{
  "n_layer": 16,
  "head_dim": 32,
  "optimizer": "muon_variant",
  "lr": 0.00799,
  "lr_mult_down": 2.0
}
Each number is 200 + 30 x the weight over its row's rms, rounded and kept within 0 to 999. Layers, rows and columns count from 0. The size before them is the row's rms in percent of the matrix's.

# down: layer 9 MLP down (transposed), 640x192, rms 0.0449, rows 208-231, columns 96-191
# gate: layer 9 MLP gate, 640x192, rms 0.0824, rows 209-232, columns 96-191
# up: layer 9 MLP up, 640x192, rms 0.0851, rows 209-232, columns 96-191
down208,107,187,213,181,195,215,199,205,202,207,223,187,226,212,193,195,214,200,222,235,244,182,142,215,169,192,192,171,184,233,173,251,195,162,200,239,185,179,214,184,194,177,186,190,159,173,219,236,164,278,180,206,198,176,201,186,231,177,204,246,182,224,185,177,175,242,193,220,146,209,145,198,262,235,179,211,181,259,242,198,154,195,167,202,241,234,178,206,214,209,211,172,205,225,213,219,167
gate209,104,213,169,266,220,194,182,206,256,179,257,224,243,175,186,167,205,207,203,198,229,184,169,193,250,213,248,186,209,197,215,193,205,177,198,192,154,190,213,235,227,133,129,188,208,233,216,134,193,194,180,204,209,166,241,211,164,220,161,164,175,186,246,204,205,185,197,250,169,183,199,195,224,214,218,206,198,186,270,238,243,165,202,186,197,201,214,232,177,234,172,218,181,181,158,236,236
up209,100,194,214,201,217,264,150,182,199,186,264,227,232,130,206,191,166,212,183,249,195,186,263,226,176,206,176,148,166,213,235,211,231,208,174,197,231,240,213,157,207,151,163,259,233,241,235,168,140,181,173,222,214,238,157,172,168,243,192,167,191,157,220,205,217,211,219,214,163,182,236,211,190,162,183,201,189,168,187,189,194,191,141,149,197,223,212,150,185,223,162,200,218,201,175,208,189
down209,104,215,183,246,203,196,232,239,228,163,183,188,168,200,233,218,200,194,226,232,216,223,190,152,224,230,176,190,231,258,213,187,158,222,184,233,149,254,251,260,181,199,234,198,201,187,190,190,249,228,204,191,200,186,155,161,218,253,191,218,230,215,183,198,174,179,194,201,160,218,214,195,147,136,195,209,161,168,184,154,161,126,220,199,227,203,196,200,212,185,178,180,218,222,212,190,205
gate210,104,230,194,190,151,181,180,183,199,117,239,199,164,237,227,171,192,207,244,191,157,150,209,215,167,162,207,265,211,200,239,218,198,144,229,175,155,200,226,184,240,281,206,184,251,163,183,178,214,163,150,207,233,186,247,183,183,175,143,166,171,181,218,154,183,177,202,158,177,242,199,154,232,129,198,220,168,202,192,127,313,224,183,209,211,233,219,244,194,172,163,191,218,181,199,196,205
up210,099,214,184,216,231,198,231,253,204,197,230,183,166,231,213,205,183,179,251,191,259,206,230,262,187,232,223,212,146,201,206,201,194,183,182,227,249,229,249,179,223,218,218,173,191,210,187,239,195,205,191,169,151,264,159,150,198,159,179,214,146,235,215,197,189,202,167,187,221,208,229,193,226,225,176,160,243,228,201,172,216,183,206,183,222,258,204,171,214,189,224,170,214,135,202,118,222
down210,101,178,222,207,187,210,176,238,252,162,211,190,202,187,185,233,148,225,137,199,176,184,243,188,203,240,138,170,184,254,196,186,223,204,237,240,191,203,173,181,181,149,246,267,213,215,179,219,174,253,276,177,228,270,214,224,212,201,160,250,200,149,168,244,224,208,183,185,165,217,176,180,224,190,183,213,165,293,210,150,207,193,144,177,188,193,206,220,180,195,182,214,172,243,155,222,212
gate211,099,185,206,185,170,203,188,192,250,176,192,199,198,173,191,163,178,218,158,218,148,251,197,146,186,211,229,182,191,209,173,168,201,167,282,168,201,184,160,211,174,185,187,162,225,158,227,152,231,166,207,241,198,229,194,202,205,167,219,232,208,183,260,196,229,245,217,260,219,194,235,201,188,192,187,201,248,140,242,184,192,214,159,184,201,197,204,204,182,157,250,199,199,179,172,198,178
up211,098,225,234,158,165,179,136,232,188,169,176,166,227,176,188,201,192,224,159,196,199,221,163,215,222,213,233,178,170,238,229,216,167,175,269,231,223,205,233,174,161,195,240,182,127,171,227,260,233,246,217,238,165,203,166,239,146,209,225,177,203,210,218,183,209,180,195,251,176,225,211,150,228,202,212,238,189,146,239,191,168,209,199,194,185,209,114,217,205,158,190,193,187,159,206,189,135
down211,098,176,183,220,191,240,241,209,202,179,213,209,188,241,236,200,179,218,148,178,172,220,222,217,209,207,220,179,222,212,207,170,229,199,186,178,241,196,196,182,188,212,205,218,244,193,241,175,184,190,182,142,240,200,212,157,233,185,179,274,191,201,210,144,217,195,205,204,220,195,157,183,172,191,180,174,194,217,212,189,195,140,174,200,243,235,233,125,192,181,228,210,195,209,170,226,151
gate212,085,204,203,235,193,212,222,195,205,206,148,170,224,195,230,179,204,205,177,190,233,174,237,232,199,257,202,173,175,244,195,192,208,216,192,232,155,154,194,180,232,214,227,198,196,205,166,206,198,171,231,220,219,172,296,193,260,216,261,184,212,214,214,160,179,248,241,161,162,250,189,232,208,229,221,179,192,227,247,192,179,255,164,277,207,230,228,198,199,239,192,184,175,174,186,195,180
up212,084,194,177,234,207,159,229,211,225,197,260,228,189,183,208,186,153,258,186,144,194,158,193,199,183,194,236,188,217,160,128,179,193,212,150,232,225,208,217,187,150,202,205,187,200,201,177,209,185,169,184,159,200,162,182,217,212,183,194,167,216,167,206,240,218,197,181,248,194,223,181,257,194,200,193,216,180,209,200,228,150,181,224,243,157,199,235,121,211,199,203,215,215,187,270,169,266
down212,088,207,227,137,245,223,158,197,184,213,232,182,237,178,168,206,247,197,189,268,194,219,234,157,252,221,183,204,185,194,250,209,208,241,191,128,169,221,180,250,214,189,153,216,192,195,202,209,203,237,195,185,199,273,149,221,199,193,183,190,138,204,206,197,186,218,248,227,171,144,210,143,227,183,177,180,196,191,163,167,234,207,218,171,221,229,174,230,194,235,218,225,200,211,148,207,174
gate213,093,151,153,244,157,199,217,195,218,196,160,168,231,163,238,212,186,257,125,172,223,221,159,213,200,173,242,159,221,159,160,191,198,194,203,230,190,193,167,209,196,212,266,202,218,241,188,182,219,164,189,142,168,180,182,232,199,228,166,231,219,212,247,221,230,226,220,246,225,245,214,195,230,217,193,187,223,217,188,204,135,118,150,216,244,185,171,168,229,244,237,131,225,257,223,157,233
up213,089,176,164,173,194,230,194,195,190,220,201,259,215,244,219,221,217,128,256,224,210,151,169,136,170,146,164,253,178,176,263,144,191,151,232,141,182,180,194,253,157,224,251,202,220,203,204,228,211,201,209,240,217,194,184,239,202,171,163,202,204,206,171,219,211,200,216,170,184,227,216,148,178,164,198,149,126,175,223,208,263,188,158,204,160,207,180,165,210,222,181,212,171,228,160,181,228
down213,096,187,178,247,154,195,188,208,184,222,133,157,128,215,229,147,139,203,162,192,196,121,205,219,178,212,241,163,243,214,199,184,244,180,206,237,172,217,218,188,174,205,275,233,212,159,221,179,238,210,150,219,225,142,126,218,201,255,216,198,208,239,235,235,156,223,211,214,232,193,219,166,183,226,167,206,207,218,195,206,220,214,219,210,157,161,191,171,214,190,225,206,204,187,191,203,124
gate214,101,215,189,176,196,201,201,227,168,240,182,197,159,201,211,214,188,186,245,237,240,269,198,191,193,188,203,213,155,177,254,181,195,176,218,169,203,194,215,237,175,161,188,96,228,141,228,196,218,199,192,223,167,178,221,186,252,218,186,214,258,155,132,208,239,192,250,186,216,199,226,194,224,164,247,203,200,188,214,177,176,141,272,233,212,197,175,212,232,204,226,223,189,165,197,166,215
up214,096,210,200,197,148,208,143,192,213,163,200,225,243,187,205,218,174,212,209,173,270,198,192,208,204,180,183,229,217,247,182,133,220,169,225,164,178,138,191,196,162,212,167,189,163,206,119,178,207,199,201,158,165,245,184,208,206,136,171,242,216,218,223,232,223,244,218,192,218,204,134,200,171,192,206,191,196,185,153,216,208,184,201,185,212,189,194,252,207,209,225,220,211,253,224,184,182
down214,102,189,155,160,214,194,172,192,181,261,187,200,190,168,207,205,252,173,241,186,195,226,209,228,172,192,203,223,202,211,217,207,167,205,263,210,187,278,188,223,215,210,239,211,157,199,182,231,197,226,200,225,204,204,195,231,187,238,184,238,207,149,208,138,184,199,210,174,223,176,169,226,226,112,255,195,198,206,209,208,180,171,176,218,195,220,144,172,209,217,217,152,228,187,198,207,244
gate215,109,174,178,126,174,218,124,172,180,191,181,154,203,178,187,207,241,189,202,226,197,198,211,229,181,170,173,187,169,220,195,207,272,170,179,190,226,158,212,216,214,201,178,185,202,184,187,181,174,215,197,171,183,191,207,151,169,173,189,167,214,172,181,164,222,221,237,174,198,178,199,200,228,165,159,167,209,195,166,226,203,170,188,245,242,222,184,249,235,210,131,162,156,218,216,215,223
up215,105,195,221,235,195,184,170,197,214,162,197,173,220,240,127,182,177,192,168,269,267,223,253,225,223,205,169,172,216,216,159,295,201,218,181,223,132,187,161,211,200,181,182,183,180,217,192,186,153,217,222,156,276,194,181,215,208,176,168,172,198,167,172,233,201,163,197,257,218,207,159,215,180,191,194,119,195,149,185,175,178,186,225,122,195,149,179,214,229,206,183,176,202,187,239,212,216
down215,107,230,199,195,186,250,227,229,197,210,203,173,215,195,183,146,137,217,180,209,163,202,178,218,132,276,254,246,173,187,184,203,218,225,183,160,180,279,210,234,228,204,184,173,229,237,188,182,188,177,201,190,247,218,195,179,153,203,141,287,231,147,146,161,184,204,157,224,153,190,262,185,180,191,196,201,228,149,197,208,194,207,215,206,172,190,223,160,222,240,166,187,212,188,206,183,232
gate216,098,186,219,182,208,191,182,199,157,206,186,200,221,211,209,191,190,207,185,220,199,243,151,185,206,162,263,231,183,227,259,212,181,241,208,198,183,264,199,210,240,180,183,117,203,207,189,214,224,150,202,210,182,219,209,212,181,246,229,194,272,162,204,195,203,199,225,251,207,204,141,210,158,239,226,187,182,141,195,193,217,191,205,194,160,159,195,166,167,177,177,202,183,192,162,174,221
up216,094,180,199,194,200,221,205,249,198,234,197,198,241,189,171,178,222,139,220,227,235,220,183,186,214,216,294,185,183,242,234,150,158,199,204,220,187,203,216,192,171,169,214,126,207,171,214,182,212,212,216,244,178,178,157,223,232,159,182,162,193,216,196,154,183,252,205,210,245,194,205,212,178,131,238,214,232,183,184,222,166,224,185,200,214,234,207,198,143,119,248,212,183,225,186,198,253
down216,094,221,170,216,239,209,211,204,147,215,232,181,257,202,191,182,220,194,231,181,200,154,190,162,217,172,164,212,199,207,190,203,246,188,217,206,235,161,206,248,205,194,207,239,204,167,169,174,185,190,183,182,223,173,221,197,217,282,232,178,202,134,219,193,232,245,149,223,243,215,220,219,196,178,188,167,228,203,200,216,215,227,178,169,237,219,208,193,182,311,175,157,166,152,184,235,174
gate217,094,232,180,237,163,193,222,173,222,242,232,185,139,161,206,182,180,196,166,228,209,135,237,212,218,235,235,169,197,230,240,226,206,220,160,184,232,184,257,129,164,208,176,207,191,278,189,206,186,224,210,204,249,219,189,219,169,158,115,177,173,222,219,218,186,282,210,215,221,193,259,175,223,156,186,220,182,174,207,190,182,193,186,197,206,190,209,212,175,220,234,157,257,226,174,210,207
up217,094,177,159,177,200,208,222,225,239,222,218,224,231,210,239,174,210,189,204,185,243,255,253,181,185,166,229,215,199,199,233,215,187,162,221,192,259,251,193,195,167,154,169,141,222,182,169,210,233,206,196,195,213,221,155,219,176,232,189,157,241,247,154,170,200,196,273,200,165,218,182,168,208,210,175,254,257,221,223,191,180,204,211,236,216,227,126,195,241,174,210,248,217,175,223,179,167
down217,096,225,208,185,227,147,220,175,163,142,199,225,217,139,165,179,230,228,186,237,149,150,174,172,205,196,178,208,169,205,241,246,198,221,117,211,207,217,140,275,193,237,222,213,228,238,145,201,187,158,162,208,148,208,214,229,209,163,256,178,204,138,178,184,188,238,188,179,242,149,216,194,211,184,195,196,204,234,209,161,250,173,191,249,170,164,235,223,182,168,215,170,166,205,202,196,229
gate218,096,176,203,240,207,195,179,169,165,180,215,157,137,185,199,204,198,208,198,268,195,158,223,230,184,214,228,194,236,184,217,184,209,201,154,183,219,237,207,233,225,213,195,226,228,160,195,174,228,172,245,219,176,181,173,159,188,231,182,190,182,174,151,238,231,217,182,198,190,162,216,196,168,204,196,146,188,235,161,221,207,196,192,158,195,178,153,244,224,210,155,188,174,171,129,216,210
up218,098,239,249,204,207,192,195,165,150,156,204,178,136,178,197,174,206,221,207,165,251,193,233,246,175,197,226,198,248,206,199,211,180,204,193,228,163,213,197,173,266,197,246,206,201,150,244,165,238,192,263,187,171,169,122,187,180,234,222,174,145,179,162,237,176,260,248,177,214,147,208,106,228,215,235,159,165,200,241,193,195,186,210,207,198,211,223,196,190,194,202,204,129,173,183,233,166
down218,097,234,203,193,184,241,236,172,216,214,198,182,250,181,213,193,211,190,224,203,193,248,143,268,177,256,174,188,190,232,173,194,197,202,192,253,206,223,176,177,204,206,192,190,151,177,198,186,141,195,146,207,220,223,214,248,205,235,140,213,236,186,166,170,209,213,186,191,178,243,195,204,191,173,203,230,222,212,197,245,255,190,177,212,234,230,182,264,185,234,198,178,241,236,177,148,221
gate219,100,240,193,197,153,152,207,195,173,204,133,206,173,212,184,187,169,226,168,245,195,213,146,213,182,223,157,185,208,171,187,192,160,171,224,198,157,211,171,185,185,237,159,215,221,241,181,187,219,224,163,256,178,226,179,198,210,223,216,183,250,174,173,177,215,177,223,169,184,218,201,241,245,218,200,215,192,224,194,141,180,219,222,149,200,242,183,197,214,246,226,143,206,243,212,174,186
up219,100,174,170,201,185,187,209,173,185,177,163,174,245,234,175,249,267,197,220,177,192,205,214,221,199,184,205,223,240,219,182,219,251,194,223,185,240,246,189,230,161,186,205,206,156,164,248,240,173,233,194,218,225,176,220,219,169,183,192,173,217,210,171,248,188,169,260,224,187,251,220,252,192,216,205,187,228,162,208,223,170,191,205,246,205,169,215,227,190,190,253,296,228,241,249,194,213
down219,103,175,205,192,238,205,170,156,182,254,273,196,166,218,186,189,152,246,189,141,225,221,169,138,231,227,208,187,202,198,208,220,174,202,147,236,237,158,175,193,170,193,254,161,151,180,201,202,245,200,187,238,212,175,188,254,226,212,235,207,184,167,221,220,176,186,166,199,224,167,120,178,218,157,184,256,178,167,180,188,208,219,219,249,192,201,195,204,230,234,200,207,211,206,157,136,215
gate220,099,175,201,179,174,214,162,157,185,230,124,139,238,231,246,187,181,164,226,226,134,193,146,184,190,207,186,166,208,223,239,227,228,252,206,152,186,214,234,240,197,209,252,254,173,153,229,224,203,231,214,198,206,172,154,205,165,188,207,196,220,176,187,189,171,208,189,214,221,182,177,198,291,145,239,263,166,220,199,222,214,209,207,174,168,223,211,226,188,216,177,156,145,252,185,230,155
up220,092,205,241,167,197,184,207,185,191,215,175,222,256,179,219,195,170,185,212,265,226,200,218,142,185,181,230,191,167,201,295,194,217,181,204,204,178,163,234,186,164,182,243,236,185,228,161,220,232,211,225,201,170,167,236,236,181,247,194,227,219,207,144,141,202,205,236,150,136,247,257,174,246,195,196,236,184,183,153,129,161,192,244,222,170,265,247,222,196,211,189,147,214,160,205,244,184
down220,097,201,151,201,173,226,167,217,202,152,207,178,218,238,228,179,205,236,188,153,256,189,228,199,232,188,239,183,183,199,184,185,175,230,184,210,186,190,181,211,192,157,184,182,195,167,204,197,152,195,231,208,195,190,148,180,213,195,225,170,238,185,201,168,204,189,224,235,242,226,160,192,183,208,220,155,225,220,221,242,222,152,156,211,202,169,185,208,221,224,242,250,249,156,189,149,193
gate221,108,178,177,213,185,196,243,157,157,159,135,172,190,165,205,233,221,150,204,212,178,180,197,184,172,187,192,212,166,187,154,211,218,220,164,159,165,215,197,222,208,228,220,261,159,241,205,185,248,164,203,206,213,172,216,182,227,260,165,179,236,178,221,191,212,215,194,212,199,163,199,201,158,94,194,198,192,229,187,155,183,186,149,221,236,197,229,231,177,226,204,210,191,220,161,214,193
up221,106,264,210,211,150,189,185,231,138,194,206,246,215,203,228,213,173,239,217,146,159,174,177,189,191,209,233,200,183,167,202,171,190,202,188,226,226,235,204,190,231,266,196,225,211,172,211,160,190,185,189,227,223,207,205,170,219,216,238,241,238,212,216,91,177,187,179,191,211,276,215,203,225,209,233,174,196,190,177,185,196,140,234,193,114,170,238,217,179,187,225,190,237,195,229,184,183
down221,107,226,254,163,197,198,167,163,172,199,226,194,134,242,199,176,194,224,162,169,228,135,177,211,168,217,184,204,171,200,175,182,225,191,228,171,233,145,238,225,165,192,183,175,223,222,194,194,221,217,163,209,167,182,223,229,165,213,243,180,198,190,179,220,252,193,171,200,233,218,236,257,182,188,147,202,201,210,246,223,185,178,207,166,238,162,201,211,192,175,232,254,163,231,186,201,210
gate222,108,196,190,265,186,163,182,190,132,202,177,168,238,209,109,191,211,198,194,151,182,210,170,156,216,156,148,162,233,197,205,181,210,174,197,162,219,213,197,210,191,148,272,250,149,187,169,203,200,153,210,221,206,187,149,234,168,247,210,173,199,239,237,193,202,218,227,192,182,256,185,191,231,222,143,209,258,240,230,212,210,160,195,222,221,256,173,209,192,213,246,146,190,135,210,201,221
up222,106,160,148,183,181,148,207,167,142,222,192,203,230,211,168,240,206,178,222,221,170,153,222,200,160,187,172,188,186,252,224,214,255,188,190,152,218,190,228,185,122,210,173,221,220,191,177,215,155,153,119,213,203,230,181,223,217,183,181,175,243,176,182,216,157,235,131,153,219,171,200,184,197,285,201,207,229,204,175,148,204,209,241,242,224,230,228,215,231,209,190,234,205,161,212,256,202
down222,104,230,178,213,232,225,183,181,219,222,215,189,229,196,176,194,172,184,253,207,188,217,243,205,227,153,171,178,219,218,156,229,116,248,176,184,240,224,195,154,142,175,183,194,232,249,189,199,262,240,194,257,153,194,212,203,209,286,213,184,165,173,171,152,178,213,213,148,175,137,193,151,214,185,185,211,228,232,244,203,168,218,191,150,191,231,236,175,227,211,213,226,182,203,179,231,177
gate223,101,212,212,189,207,250,157,232,205,178,232,215,222,240,193,208,186,130,203,234,255,195,164,159,162,186,150,198,197,212,204,224,175,175,194,147,185,190,137,190,216,242,182,221,222,229,182,267,219,176,181,227,174,198,215,220,218,205,178,178,250,204,206,182,181,177,210,260,232,194,202,228,162,204,233,179,199,192,188,171,206,175,203,183,188,162,167,208,217,224,177,208,220,176,207,233,190
up223,099,224,198,223,208,146,246,232,163,202,199,168,213,223,218,203,162,196,222,190,190,204,216,176,213,196,201,208,142,207,194,175,192,199,202,203,149,124,213,171,215,223,265,178,214,216,150,191,225,158,160,148,175,148,174,212,176,244,163,199,188,229,272,168,223,210,207,221,174,205,202,226,211,218,223,240,225,184,167,156,219,169,160,163,200,192,261,217,126,211,207,243,162,267,187,215,244
down223,101,194,189,235,181,251,194,175,180,198,208,227,140,200,187,183,191,193,237,146,210,190,167,181,217,203,210,205,213,167,176,210,215,199,229,181,124,209,172,202,235,210,209,233,182,168,198,212,199,228,218,233,193,161,204,191,231,194,203,174,169,239,202,246,153,199,141,202,227,235,237,258,258,212,146,220,196,217,230,172,228,209,211,171,174,204,172,186,210,187,178,187,197,185,171,205,199
gate224,100,244,126,206,229,248,234,157,228,219,193,248,206,167,241,190,154,225,191,202,178,142,157,220,176,191,250,192,185,230,231,256,214,246,198,157,198,163,166,201,178,189,201,189,150,207,159,136,186,249,214,165,135,172,203,169,177,230,167,187,217,168,199,191,202,199,204,228,173,209,183,203,254,225,181,189,190,179,271,191,186,145,212,222,128,210,220,184,150,212,194,179,213,191,172,179,173
up224,095,183,202,201,224,171,197,146,203,184,225,208,183,160,170,233,226,142,245,167,191,217,241,158,240,243,189,224,230,217,239,241,212,169,209,245,148,257,181,137,207,263,164,219,203,216,215,168,200,200,180,221,204,270,204,212,228,233,224,164,221,208,170,204,173,164,196,203,232,183,221,213,145,221,182,220,188,186,173,185,184,241,178,217,241,217,165,219,206,204,206,253,163,208,237,184,208
down224,094,174,256,180,206,219,203,212,156,129,202,195,201,209,184,215,186,181,242,234,212,147,167,257,154,238,201,200,208,197,144,211,202,190,192,173,180,214,170,155,211,181,174,176,189,190,160,198,206,173,229,200,240,242,259,187,176,239,238,227,180,170,197,217,204,179,168,153,203,177,208,221,243,163,218,217,201,228,204,242,128,170,233,207,186,164,230,185,172,175,183,217,217,170,226,200,150
gate225,094,147,181,205,225,193,291,208,239,250,212,226,215,194,184,184,219,164,216,236,210,221,164,244,250,198,201,186,179,203,203,183,197,175,229,190,187,165,205,208,179,184,155,164,194,197,205,186,199,192,195,182,196,229,179,233,211,165,141,194,199,154,167,178,171,209,207,222,279,244,177,229,209,222,231,256,212,229,185,191,201,169,197,182,131,185,232,235,120,191,223,208,191,193,173,246,219
up225,097,217,136,181,179,137,215,150,194,150,233,156,210,203,208,182,213,177,233,159,258,211,161,261,208,196,140,147,267,256,156,183,162,179,157,215,208,174,194,163,242,212,172,205,208,192,169,170,162,170,218,188,207,185,243,195,238,210,219,213,116,178,204,225,145,196,229,222,235,221,196,197,252,194,224,181,209,221,166,174,173,193,198,230,181,205,204,150,181,167,136,262,215,155,194,174,203
down225,091,170,195,173,235,222,187,203,176,253,213,278,178,178,171,216,186,148,185,259,209,227,219,201,232,180,226,199,199,232,222,192,188,202,182,232,151,222,171,199,229,193,169,182,224,137,166,144,243,286,183,182,155,268,170,193,225,162,168,202,228,169,255,226,218,160,201,217,204,163,208,205,247,199,175,259,161,187,170,200,126,170,180,181,240,206,187,264,225,202,211,167,215,208,211,216,213
gate226,096,154,148,187,223,196,205,228,161,223,229,209,180,144,237,209,188,249,250,168,197,169,247,201,228,184,222,213,232,163,246,177,211,225,165,245,258,217,212,162,146,132,245,195,252,291,205,189,227,198,213,246,222,181,200,219,194,212,195,177,236,203,201,216,188,206,219,183,194,188,186,224,181,238,179,171,165,207,201,210,201,174,246,208,179,179,182,237,208,167,207,217,245,242,202,200,218
up226,101,210,208,236,171,141,176,187,234,226,201,192,205,201,166,228,175,199,170,202,164,198,250,270,168,208,185,209,216,261,207,199,233,171,178,192,183,171,169,206,216,175,112,222,139,208,184,186,178,208,184,163,230,184,222,221,188,255,171,162,188,192,268,194,222,190,220,154,237,167,184,253,218,160,143,176,203,189,227,202,184,236,220,197,201,191,198,175,215,158,206,163,223,216,202,201,238
down226,098,183,255,129,212,247,226,194,180,186,191,221,233,179,171,246,185,182,194,179,226,224,133,199,195,177,154,195,179,154,220,189,201,192,217,145,236,225,193,193,186,246,234,192,230,243,181,206,235,182,228,203,190,179,190,181,200,179,193,200,201,195,211,208,179,153,212,191,196,212,176,200,151,284,220,211,153,236,180,210,154,166,169,181,165,196,180,170,147,255,174,249,181,157,161,144,229
gate227,099,182,193,141,159,198,140,160,223,256,204,150,150,163,260,260,242,223,175,152,107,214,140,246,184,236,227,205,202,161,235,215,265,203,242,186,164,200,189,198,225,218,186,195,164,202,182,215,159,170,240,167,159,195,209,163,177,170,187,220,166,259,213,222,194,235,231,196,228,187,220,163,194,192,185,228,247,168,192,216,151,192,245,204,224,162,252,201,211,186,184,192,220,172,188,200,192
up227,096,204,193,224,209,219,169,186,200,185,201,199,229,253,198,200,190,185,195,201,171,227,221,239,194,216,235,190,193,167,206,172,173,203,104,206,203,241,210,201,127,189,233,195,269,220,189,165,188,205,230,235,190,200,212,142,209,220,181,191,159,307,184,174,224,160,199,214,177,246,178,179,196,191,167,146,227,203,137,198,240,218,197,198,179,186,223,221,192,185,195,175,229,181,186,175,228
down227,094,173,195,163,213,139,211,176,150,208,216,199,209,225,206,195,234,192,224,206,202,189,211,216,138,198,182,242,171,158,135,189,199,183,182,147,211,203,234,216,220,209,226,234,189,250,151,171,172,189,226,193,197,187,199,183,126,255,140,185,198,130,174,237,199,227,169,238,178,222,184,214,178,227,176,181,244,204,195,187,237,209,218,203,201,210,206,187,197,201,219,198,157,264,205,200,199
gate228,098,262,225,199,218,135,249,169,170,165,239,231,239,191,178,153,143,174,243,205,232,182,148,249,158,230,210,242,228,149,187,227,235,155,146,165,219,192,157,211,209,226,179,205,222,171,191,189,204,200,190,204,166,191,216,173,171,194,220,183,226,246,175,222,201,245,228,153,216,189,200,217,218,213,188,207,177,184,184,159,202,201,201,215,221,198,220,157,162,224,217,185,264,210,242,226,200
up228,091,199,158,236,192,183,136,232,226,246,180,177,162,184,249,241,263,235,204,221,173,158,220,164,169,182,141,221,181,183,179,203,222,201,242,226,199,226,165,222,161,227,174,176,179,229,186,198,200,168,233,202,200,199,232,225,189,169,246,271,201,234,192,153,205,195,143,164,189,153,190,164,196,174,180,162,199,202,213,230,226,141,173,212,165,181,203,189,173,168,222,168,191,217,170,257,154
down228,092,206,179,201,153,160,209,257,177,160,142,201,267,173,226,177,241,253,242,193,195,195,184,205,161,209,191,205,152,224,254,173,141,222,171,193,178,182,258,266,202,190,237,184,193,179,210,197,230,174,164,223,218,200,201,155,224,128,222,119,198,199,277,252,213,192,225,143,181,224,164,175,180,252,242,230,119,186,181,190,202,223,221,223,228,201,215,194,180,197,206,241,217,175,185,227,219
gate229,097,228,216,156,211,225,204,204,178,208,234,226,210,186,202,181,218,158,133,197,233,164,135,197,162,235,210,221,187,191,222,205,226,242,205,182,160,191,192,220,175,209,170,203,178,177,225,181,167,150,193,216,233,227,179,247,226,167,142,222,261,245,193,195,182,174,229,189,186,224,160,266,165,214,199,189,213,186,213,194,180,234,242,193,208,184,195,162,185,193,195,126,174,171,236,196,223
up229,090,259,191,230,232,234,254,199,207,188,232,194,195,220,197,183,162,193,132,211,169,170,212,192,179,182,179,156,188,214,182,200,208,217,146,143,153,242,201,153,186,122,172,228,232,216,224,198,201,178,233,207,217,192,251,198,197,211,163,189,182,237,231,240,187,265,152,126,189,191,173,188,175,210,167,231,199,197,227,195,193,225,206,170,206,218,213,203,186,143,260,212,230,262,201,186,216
down229,089,159,215,183,138,191,185,217,197,193,190,173,167,179,198,222,186,201,189,215,219,210,174,160,242,191,219,235,218,186,165,177,109,212,235,234,221,203,179,199,174,229,216,245,157,178,184,224,193,183,192,142,197,177,175,193,189,165,207,168,154,186,193,136,208,200,197,231,237,222,242,198,274,233,174,160,144,220,199,215,203,217,180,226,157,179,185,233,232,189,185,215,170,163,226,195,264
gate230,096,214,205,177,149,183,263,198,197,251,216,255,234,202,217,222,217,207,202,207,178,170,193,157,185,216,148,186,196,201,221,165,166,174,207,251,216,189,150,211,192,258,203,274,229,265,166,173,168,264,210,233,179,196,185,228,145,166,151,227,208,202,174,207,171,231,213,186,239,192,230,185,209,217,232,207,250,176,230,132,215,222,194,122,176,226,192,192,248,214,232,205,170,194,219,127,213
up230,100,169,148,202,244,172,212,204,218,197,137,156,192,220,189,183,219,196,199,189,157,187,183,189,233,190,225,179,257,227,174,186,235,218,197,197,142,177,196,181,244,149,215,193,247,191,187,178,189,141,214,253,209,186,174,214,232,225,218,178,243,193,251,196,180,174,203,210,191,158,223,245,230,195,193,183,189,197,176,211,204,142,197,198,267,217,189,220,183,225,173,249,190,222,158,234,161
down230,098,217,155,227,176,247,197,192,191,181,261,253,208,203,143,176,181,216,212,211,223,254,229,188,176,256,199,211,175,153,235,208,210,252,226,165,176,229,180,212,235,175,209,242,134,174,187,220,178,256,190,193,185,192,188,196,210,177,170,176,182,199,189,248,225,241,174,169,265,249,219,183,207,255,232,241,180,232,223,156,192,213,118,178,154,220,185,211,210,178,243,211,231,241,189,193,212
gate231,097,236,198,237,178,239,177,179,196,209,194,169,213,175,154,170,154,217,225,214,273,200,189,194,192,195,202,226,220,143,180,168,158,184,201,191,150,238,152,160,198,201,191,176,231,208,141,158,212,178,249,219,180,190,226,147,176,200,181,201,197,204,196,190,171,214,206,201,195,186,185,160,211,252,206,224,268,244,163,207,226,210,240,195,246,205,240,171,226,210,188,208,217,186,208,177,236
up231,100,165,240,232,215,225,221,243,242,212,229,179,206,192,192,194,125,237,200,159,158,168,175,186,235,175,148,219,162,205,161,216,217,206,269,224,154,194,174,210,209,213,221,217,196,144,134,236,149,126,200,202,161,188,154,202,174,228,195,187,177,217,212,199,162,184,176,228,243,175,190,189,234,231,248,212,182,141,229,169,238,149,249,264,237,174,166,201,242,179,199,212,159,204,230,188,196
down231,100,252,183,219,239,193,251,150,224,229,197,222,246,200,183,224,209,211,200,214,179,221,233,232,144,146,199,167,226,185,194,152,204,138,217,216,215,234,202,227,241,172,216,155,226,200,241,232,268,202,217,186,164,216,230,186,205,223,201,200,198,227,177,185,198,228,196,127,151,204,211,251,197,177,246,175,196,268,233,228,218,221,232,176,182,241,164,219,136,205,206,191,269,157,165,180,236
gate232,097,178,201,233,173,178,217,228,266,228,234,235,193,189,200,214,181,207,226,237,232,178,165,201,132,148,186,157,206,172,151,229,192,204,206,222,213,178,188,206,213,198,233,157,186,184,189,161,192,240,149,178,194,171,207,222,204,197,212,157,174,159,170,176,202,207,230,193,175,151,193,211,231,160,221,175,168,243,206,211,189,145,230,202,194,249,183,151,159,220,148,186,242,153,155,218,182
up232,098,152,226,192,185,179,200,239,193,158,202,219,171,115,181,208,247,241,229,208,164,252,165,207,177,199,215,182,241,245,170,230,190,240,206,192,159,215,236,153,206,224,169,222,223,227,209,215,175,179,194,148,201,204,185,215,248,189,167,209,149,137,193,178,227,186,189,178,135,130,200,195,135,209,239,259,220,166,258,208,195,264,189,168,184,197,186,228,192,229,200,189,208,203,216,254,214